Part of a small language model's weights.
Architecture: RMSNorm before each block, rotary positions, untied embeddings, normalized queries and keys, exclusive self-attention, attention sinks, a smear gate.
Training: a variant of Muon for these matrices, 151M tokens, 4593 steps.
Each number is 50 + 15 x the weight over its row's rms, rounded and kept within 0 to 99. Layers, rows and columns count from 0. The size before them is the row's rms in percent of the matrix's.

# layer 2 MLP up, 512x128, rms 0.229, rows 308-320, columns 0-127
113:41 47 43 85 61 55 69 33 26 39 51 44 47 59 57 42 60 16 64 53 26 53 52 67 17 50 44 57 51 59 51 71 88 46 45 45 60 56 38 12 10 36 25 62 51 67 74 42 31 32 31 55 47 64 52 47 67 29 50 39 65 15 53 36 58 68 35 59 69 55 65 58 67 60 47 42 53 71 51 53 80 59 58 50 41 66 43 67 47 53 59 29 66 84 71 62 51 34 54 68 54 32 55 47 29 67 37 69 28 49 54 52 45 61 69 36 54 49 65 56 45 51 62 39 71 50 63 48
102:46 61 58 43 29 45 32 39 54 58 69 41 70 57 39 48 46 63 48 59 49 33 43 50 35 45 24 28 58 27 42 36 50 50 58 56 84 77 37 59 26 58 41 27 60 56 13 61 52 30 34 38 35 68 70 51 46 60 66 62 30 63 69 60 62 43 48 52 44 25 44 54 67 58 60 55 53 27 75 57 41 52 13 50 49 60 50 60 35 60 57 39 99 86 35 44 48 55 48 40 61 63 28 54 55 38 25 70 72 53 56 60 56 56 72 44 55 20 74 70 41 48 38 52 46 49 70 43
102:57 51 60 62 62 29 38 57 70 71 28 73 56 49 32 46 76 62 49 53 26 46 46 65 47 47 28 73 63 54 40 68 36 52 47 48 25 48 39 38 45 53 31 24 67 39 48 13 59 51 53 37 53 43 81 47 79 54 41 58 42 61 51 61 62 40 72 40 22 53 68 17 46 43 48 60 34 36 41 27 47 52 50 50 07 31 55 72 63 27 50 58 62 40 70 92 49 43 44 42 45 50 30 69 49 44 43 47 46 55 57 74 60 48 57 46 07 55 70 64 41 49 46 51 57 47 63 80
111:22 59 63 58 47 66 38 62 56 46 35 33 49 53 44 29 51 78 24 79 44 25 57 37 47 52 61 54 28 40 61 52 53 45 53 56 61 38 62 43 32 85 58 53 17 38 62 42 27 47 38 47 58 43 34 22 98 40 61 55 56 66 40 39 64 40 52 55 48 35 21 70 85 53 42 45 48 41 56 52 60 76 61 44 31 44 51 48 51 65 42 50 51 55 39 77 55 47 49 50 24 48 41 69 95 51 23 38 75 56 20 38 37 56 52 34 53 49 78 49 62 62 55 58 51 39 35 64
064:74 55 55 60 47 20 60 50 73 27 65 45 62 56 47 62 70 53 46 51 41 37 69 85 43 37 68 53 34 43 46 60 70 42 18 51 78 60 19 47 65 48 53 52 27 51 73 43 64 27 61 70 34 63 51 33 56 55 31 59 26 65 46 61 58 11 32 27 48 44 69 53 39 30 38 29 40 57 56 63 22 50 71 44 78 51 59 76 47 61 39 31 53 41 64 37 42 54 42 59 33 53 49 53 42 44 66 46 54 48 23 44 58 50 53 37 18 51 70 43 49 34 59 38 82 24 60 56
107:48 48 62 17 31 46 42 32 38 80 55 25 51 45 34 62 29 52 55 55 26 65 46 51 39 40 37 54 71 44 37 59 70 84 60 55 44 31 39 44 36 43 84 26 45 59 49 78 46 59 39 55 25 27 53 75 77 46 44 35 41 35 45 35 39 34 62 37 37 40 49 54 52 64 34 52 73 48 39 40 63 92 44 65 50 49 52 66 54 41 56 53 77 43 39 51 65 41 67 94 62 54 27 41 35 51 48 39 51 59 27 65 51 54 31 68 70 82 44 48 72 49 48 43 33 65 60 46
119:52 60 74 69 58 43 35 57 44 53 65 60 55 75 52 44 56 57 52 60 23 57 22 65 53 48 58 38 55 56 58 40 54 34 67 47 38 49 43 23 43 56 41 29 46 26 42 20 32 31 42 40 39 68 76 47 47 68 01 38 74 56 56 53 64 41 54 38 51 36 20 22 70 20 52 59 48 67 32 53 47 58 73 59 37 48 35 32 71 55 65 21 35 76 35 64 32 55 42 56 27 50 49 27 34 55 44 48 76 59 54 37 43 40 48 32 66 42 49 53 58 19 52 79 46 33 39 65
108:62 50 29 27 44 40 57 47 25 50 81 90 16 72 52 34 49 48 43 46 38 58 42 41 39 46 70 26 47 39 67 63 56 64 43 39 28 39 36 48 65 44 54 53 42 32 62 51 44 81 51 59 70 48 49 58 52 78 33 29 47 20 26 59 60 47 63 74 50 38 55 52 44 66 25 39 58 85 44 52 79 35 20 49 30 77 49 68 39 43 57 64 41 48 53 53 41 51 46 42 35 65 40 48 55 58 58 37 61 25 71 74 51 33 77 37 62 35 70 42 41 65 44 48 28 42 33 65
115:38 67 67 42 71 49 67 61 56 30 39 15 41 28 52 52 77 28 24 50 34 48 45 65 83 55 55 49 64 40 36 39 32 57 74 62 63 35 49 38 30 58 41 60 43 47 60 09 52 78 52 46 34 53 45 48 25 59 76 46 34 40 21 68 60 42 34 49 35 41 78 34 64 45 68 56 39 62 43 57 49 38 34 50 65 32 50 40 19 27 59 89 44 41 54 39 53 28 61 52 40 73 34 45 68 58 44 76 39 46 50 79 55 57 36 44 60 16 60 50 43 45 39 54 44 51 47 47
093:53 39 45 70 22 56 51 66 45 48 32 46 69 84 44 58 69 69 50 59 47 51 37 59 62 48 46 64 39 75 40 33 69 51 33 52 56 35 46 56 44 32 56 67 60 41 62 48 48 56 58 28 76 72 21 61 88 67 31 58 51 86 69 53 40 36 44 35 54 50 23 23 61 62 68 57 44 40 54 51 69 58 45 50 46 67 43 54 32 55 67 63 29 62 31 48 59 41 53 35 52 41 37 62 46 71 40 69 39 77 53 16 70 47 51 69 55 54 93 55 46 74 61 55 35 65 17 60
100:73 59 61 42 55 50 47 42 37 61 47 48 53 46 35 49 28 59 41 50 27 58 50 77 47 45 49 40 46 28 43 59 65 54 47 43 60 62 39 18 42 31 47 43 49 40 24 39 32 53 36 21 52 39 37 72 52 77 50 49 50 79 64 36 77 29 62 33 53 58 32 72 42 75 44 46 59 65 49 57 45 52 59 54 58 71 86 43 38 23 34 80 38 59 71 67 52 63 40 58 77 31 36 39 38 74 63 57 15 60 22 43 43 18 67 48 38 76 50 59 39 58 67 78 63 66 57 53
100:37 44 49 29 60 77 21 54 41 47 58 54 32 69 50 51 37 49 56 54 44 69 40 74 99 36 51 46 58 48 33 62 67 55 42 50 63 29 24 80 69 45 30 57 50 44 44 56 39 60 52 61 54 58 43 59 65 60 47 46 40 35 56 52 32 56 59 64 53 50 46 61 15 54 71 45 68 43 59 29 69 72 90 38 45 34 55 61 26 51 48 69 79 50 43 61 22 38 60 71 34 38 49 84 56 56 63 26 64 56 67 37 67 53 46 65 52 60 51 37 27 48 59 15 47 33 41 72
088:38 74 46 46 38 32 33 59 61 31 52 54 40 34 61 29 44 52 60 54 48 46 37 55 41 55 56 41 63 65 30 38 58 90 48 29 95 30 30 44 49 33 51 59 61 71 22 49 42 32 50 68 37 68 52 42 41 30 41 38 33 38 48 39 43 38 48 54 38 71 42 62 63 31 68 17 57 58 43 60 28 45 60 48 79 71 39 72 39 34 73 51 47 32 66 44 46 18 61 50 65 67 80 67 55 80 50 37 31 35 64 36 46 49 49 50 52 22 56 58 45 48 39 70 28 61 63 22
# layer 2 MLP down (transposed), 512x128, rms 0.057, rows 308-320, columns 0-127
108:54 56 52 55 80 40 41 46 44 46 58 68 76 35 59 66 72 34 40 47 52 51 35 33 44 47 66 32 59 27 56 47 60 76 47 91 58 62 39 74 52 41 31 40 51 69 50 59 41 44 34 41 40 53 59 32 27 53 34 31 67 66 62 51 23 68 79 49 21 46 68 50 39 41 49 65 64 44 21 41 72 83 70 35 78 42 34 23 51 22 47 49 51 46 60 49 49 68 52 29 52 62 40 36 70 51 20 50 55 53 56 46 32 52 37 55 52 46 46 37 90 36 68 53 60 64 64 75
106:37 62 84 54 49 24 27 59 13 35 52 57 38 54 64 57 47 37 48 27 49 46 53 24 68 29 43 41 45 61 62 61 50 49 46 48 45 42 44 79 43 33 31 47 60 56 51 28 43 53 42 65 51 52 57 69 38 48 55 47 37 71 54 68 49 64 31 42 58 12 39 30 48 37 49 47 35 51 32 41 30 58 79 40 47 53 77 65 29 63 34 50 28 43 48 40 29 56 58 57 48 79 48 14 38 23 61 32 58 63 28 65 49 52 10 56 03 55 56 43 45 42 42 52 70 55 46 58
097:44 69 67 41 31 26 33 63 66 34 61 36 54 64 34 60 40 57 43 28 59 55 87 44 25 42 67 37 64 23 52 38 57 53 20 53 68 39 31 47 63 35 19 44 30 72 69 64 60 60 62 36 25 57 53 56 49 62 62 26 67 66 54 56 32 50 57 65 61 50 58 50 68 59 68 40 69 53 37 51 30 51 36 82 41 55 38 59 61 41 75 30 61 52 62 59 38 34 43 39 50 67 37 52 74 09 52 68 54 54 49 48 72 59 91 53 26 48 52 28 44 49 35 32 51 62 63 53
118:70 55 50 65 53 64 31 47 35 49 49 55 49 30 63 45 66 62 70 69 44 52 30 43 31 31 61 71 72 53 51 49 73 66 38 51 39 30 43 42 52 42 55 51 63 54 33 21 50 50 30 54 86 61 50 51 51 29 67 37 56 74 49 62 32 36 49 60 47 42 36 18 52 71 76 73 55 38 49 64 77 74 50 27 39 30 46 47 30 80 61 61 74 53 49 51 51 55 21 55 51 63 44 45 39 73 64 49 72 29 70 35 29 46 62 75 67 52 33 50 48 56 67 81 30 14 47 46
064:54 21 43 28 40 59 27 60 67 69 59 50 53 47 60 47 34 54 31 38 42 72 48 31 41 66 44 59 40 62 43 17 39 52 53 72 38 54 52 48 70 50 49 28 53 47 67 56 30 48 50 62 44 46 74 59 26 21 45 70 62 74 77 32 67 44 54 67 50 57 74 61 48 36 49 67 81 53 59 55 66 54 51 31 33 54 57 45 53 52 57 35 35 72 45 78 46 53 62 52 34 46 29 59 76 25 45 63 44 69 26 53 40 42 86 63 62 77 66 34 18 32 68 59 66 71 74 39
108:44 55 45 64 63 41 44 30 54 42 44 69 71 65 58 45 55 30 51 31 57 49 61 78 52 47 59 62 40 49 82 51 65 50 68 82 55 72 43 65 51 67 28 59 51 51 37 12 64 37 58 49 55 58 37 62 37 41 28 55 46 65 46 38 63 33 36 80 69 53 43 56 45 38 69 29 40 69 41 91 35 51 14 62 33 59 76 35 50 62 42 33 47 58 66 16 51 47 56 06 48 63 56 69 38 47 69 57 48 69 43 51 53 46 61 25 39 66 60 63 59 61 35 65 63 32 62 33
111:53 45 39 34 43 46 69 54 63 44 22 32 32 28 38 50 34 69 63 66 67 31 60 36 46 66 44 35 33 39 58 56 34 45 13 32 81 65 42 57 65 51 38 40 49 38 44 52 37 70 18 72 32 20 52 46 64 62 54 37 00 39 54 48 60 40 47 62 25 47 53 61 52 48 52 34 28 53 57 72 52 25 34 44 63 47 64 43 45 70 43 66 57 28 52 35 30 44 49 57 29 30 55 84 61 37 52 71 26 64 43 41 37 38 27 66 54 58 52 44 69 64 36 60 56 72 42 37
110:38 50 39 55 31 51 49 43 56 45 36 30 69 58 60 59 54 42 35 33 60 11 53 49 38 58 48 70 24 43 65 41 58 35 32 31 47 44 57 72 35 34 70 25 76 78 41 56 42 29 49 38 17 48 55 40 55 44 28 34 61 38 69 43 32 38 79 71 36 40 50 85 45 58 65 40 41 68 32 65 44 34 59 62 60 59 52 59 56 73 34 67 75 71 64 61 27 70 58 35 41 50 48 51 60 34 45 48 40 35 52 56 50 55 39 48 17 67 45 82 66 43 47 64 90 58 61 42
111:69 28 37 68 60 49 42 44 43 79 38 69 64 53 62 51 46 61 50 30 72 49 81 34 39 42 45 67 43 17 60 42 31 38 57 47 35 39 53 54 72 38 58 51 62 23 38 50 62 49 61 24 70 74 46 59 56 45 58 48 44 61 40 40 14 44 60 66 25 47 52 52 79 63 38 33 65 47 55 84 40 79 36 52 52 74 50 56 90 41 63 53 70 50 54 80 63 36 40 78 13 54 43 48 36 64 31 49 59 64 21 51 46 37 55 31 40 34 33 53 43 49 46 43 61 51 40 45
088:71 31 42 46 55 25 47 54 61 43 77 33 40 54 75 34 50 69 32 53 65 61 66 22 43 54 37 83 64 34 59 66 54 72 65 35 45 50 30 64 58 35 31 64 63 45 62 38 46 40 73 38 75 54 63 42 52 30 53 75 42 61 54 58 30 33 40 54 36 39 61 43 42 75 49 23 27 61 56 45 39 47 60 45 45 56 29 73 50 61 22 24 27 45 63 38 63 43 51 49 36 24 32 57 25 55 39 53 35 19 78 61 36 32 44 62 49 49 71 41 30 54 40 23 81 52 49 44
104:42 27 38 54 41 49 49 29 43 58 75 58 50 68 26 08 48 37 21 51 63 75 39 54 49 45 54 60 16 61 57 40 17 15 53 42 34 50 20 73 55 59 55 42 73 70 65 51 39 44 60 57 37 60 63 42 62 40 38 38 36 63 64 53 54 61 20 36 78 58 63 76 72 56 54 43 43 51 43 59 44 34 43 66 39 53 49 46 47 50 45 39 00 63 50 18 53 59 39 28 57 49 47 41 62 30 51 65 40 38 53 57 49 50 61 42 34 59 50 35 46 31 39 36 24 71 41 55
100:98 72 43 61 72 42 67 54 54 58 60 56 38 52 54 42 49 43 57 31 57 54 52 33 52 19 44 69 57 54 52 51 51 47 69 46 39 74 40 67 43 63 55 51 39 77 56 43 53 49 61 73 67 65 18 70 52 33 52 49 48 42 64 34 68 43 62 57 45 38 66 33 55 42 41 30 65 50 61 59 41 00 34 49 13 49 51 63 58 41 24 53 45 57 15 56 36 64 50 70 62 48 70 60 71 39 44 66 44 23 40 49 67 30 37 60 37 46 48 24 46 74 42 44 59 24 68 53
097:25 71 82 38 51 49 45 50 56 22 46 59 31 69 35 29 61 45 48 33 50 45 59 73 33 54 61 49 83 40 60 37 48 79 49 53 41 28 63 46 47 50 51 56 60 47 62 44 36 43 44 86 52 51 65 37 51 37 25 77 61 33 77 36 41 40 47 40 67 58 41 38 56 52 51 50 09 30 32 71 46 52 64 65 44 66 49 43 20 64 38 57 45 44 74 42 53 70 40 31 53 68 34 16 67 41 43 26 23 39 61 29 56 54 49 50 37 39 15 35 59 66 30 39 62 46 49 39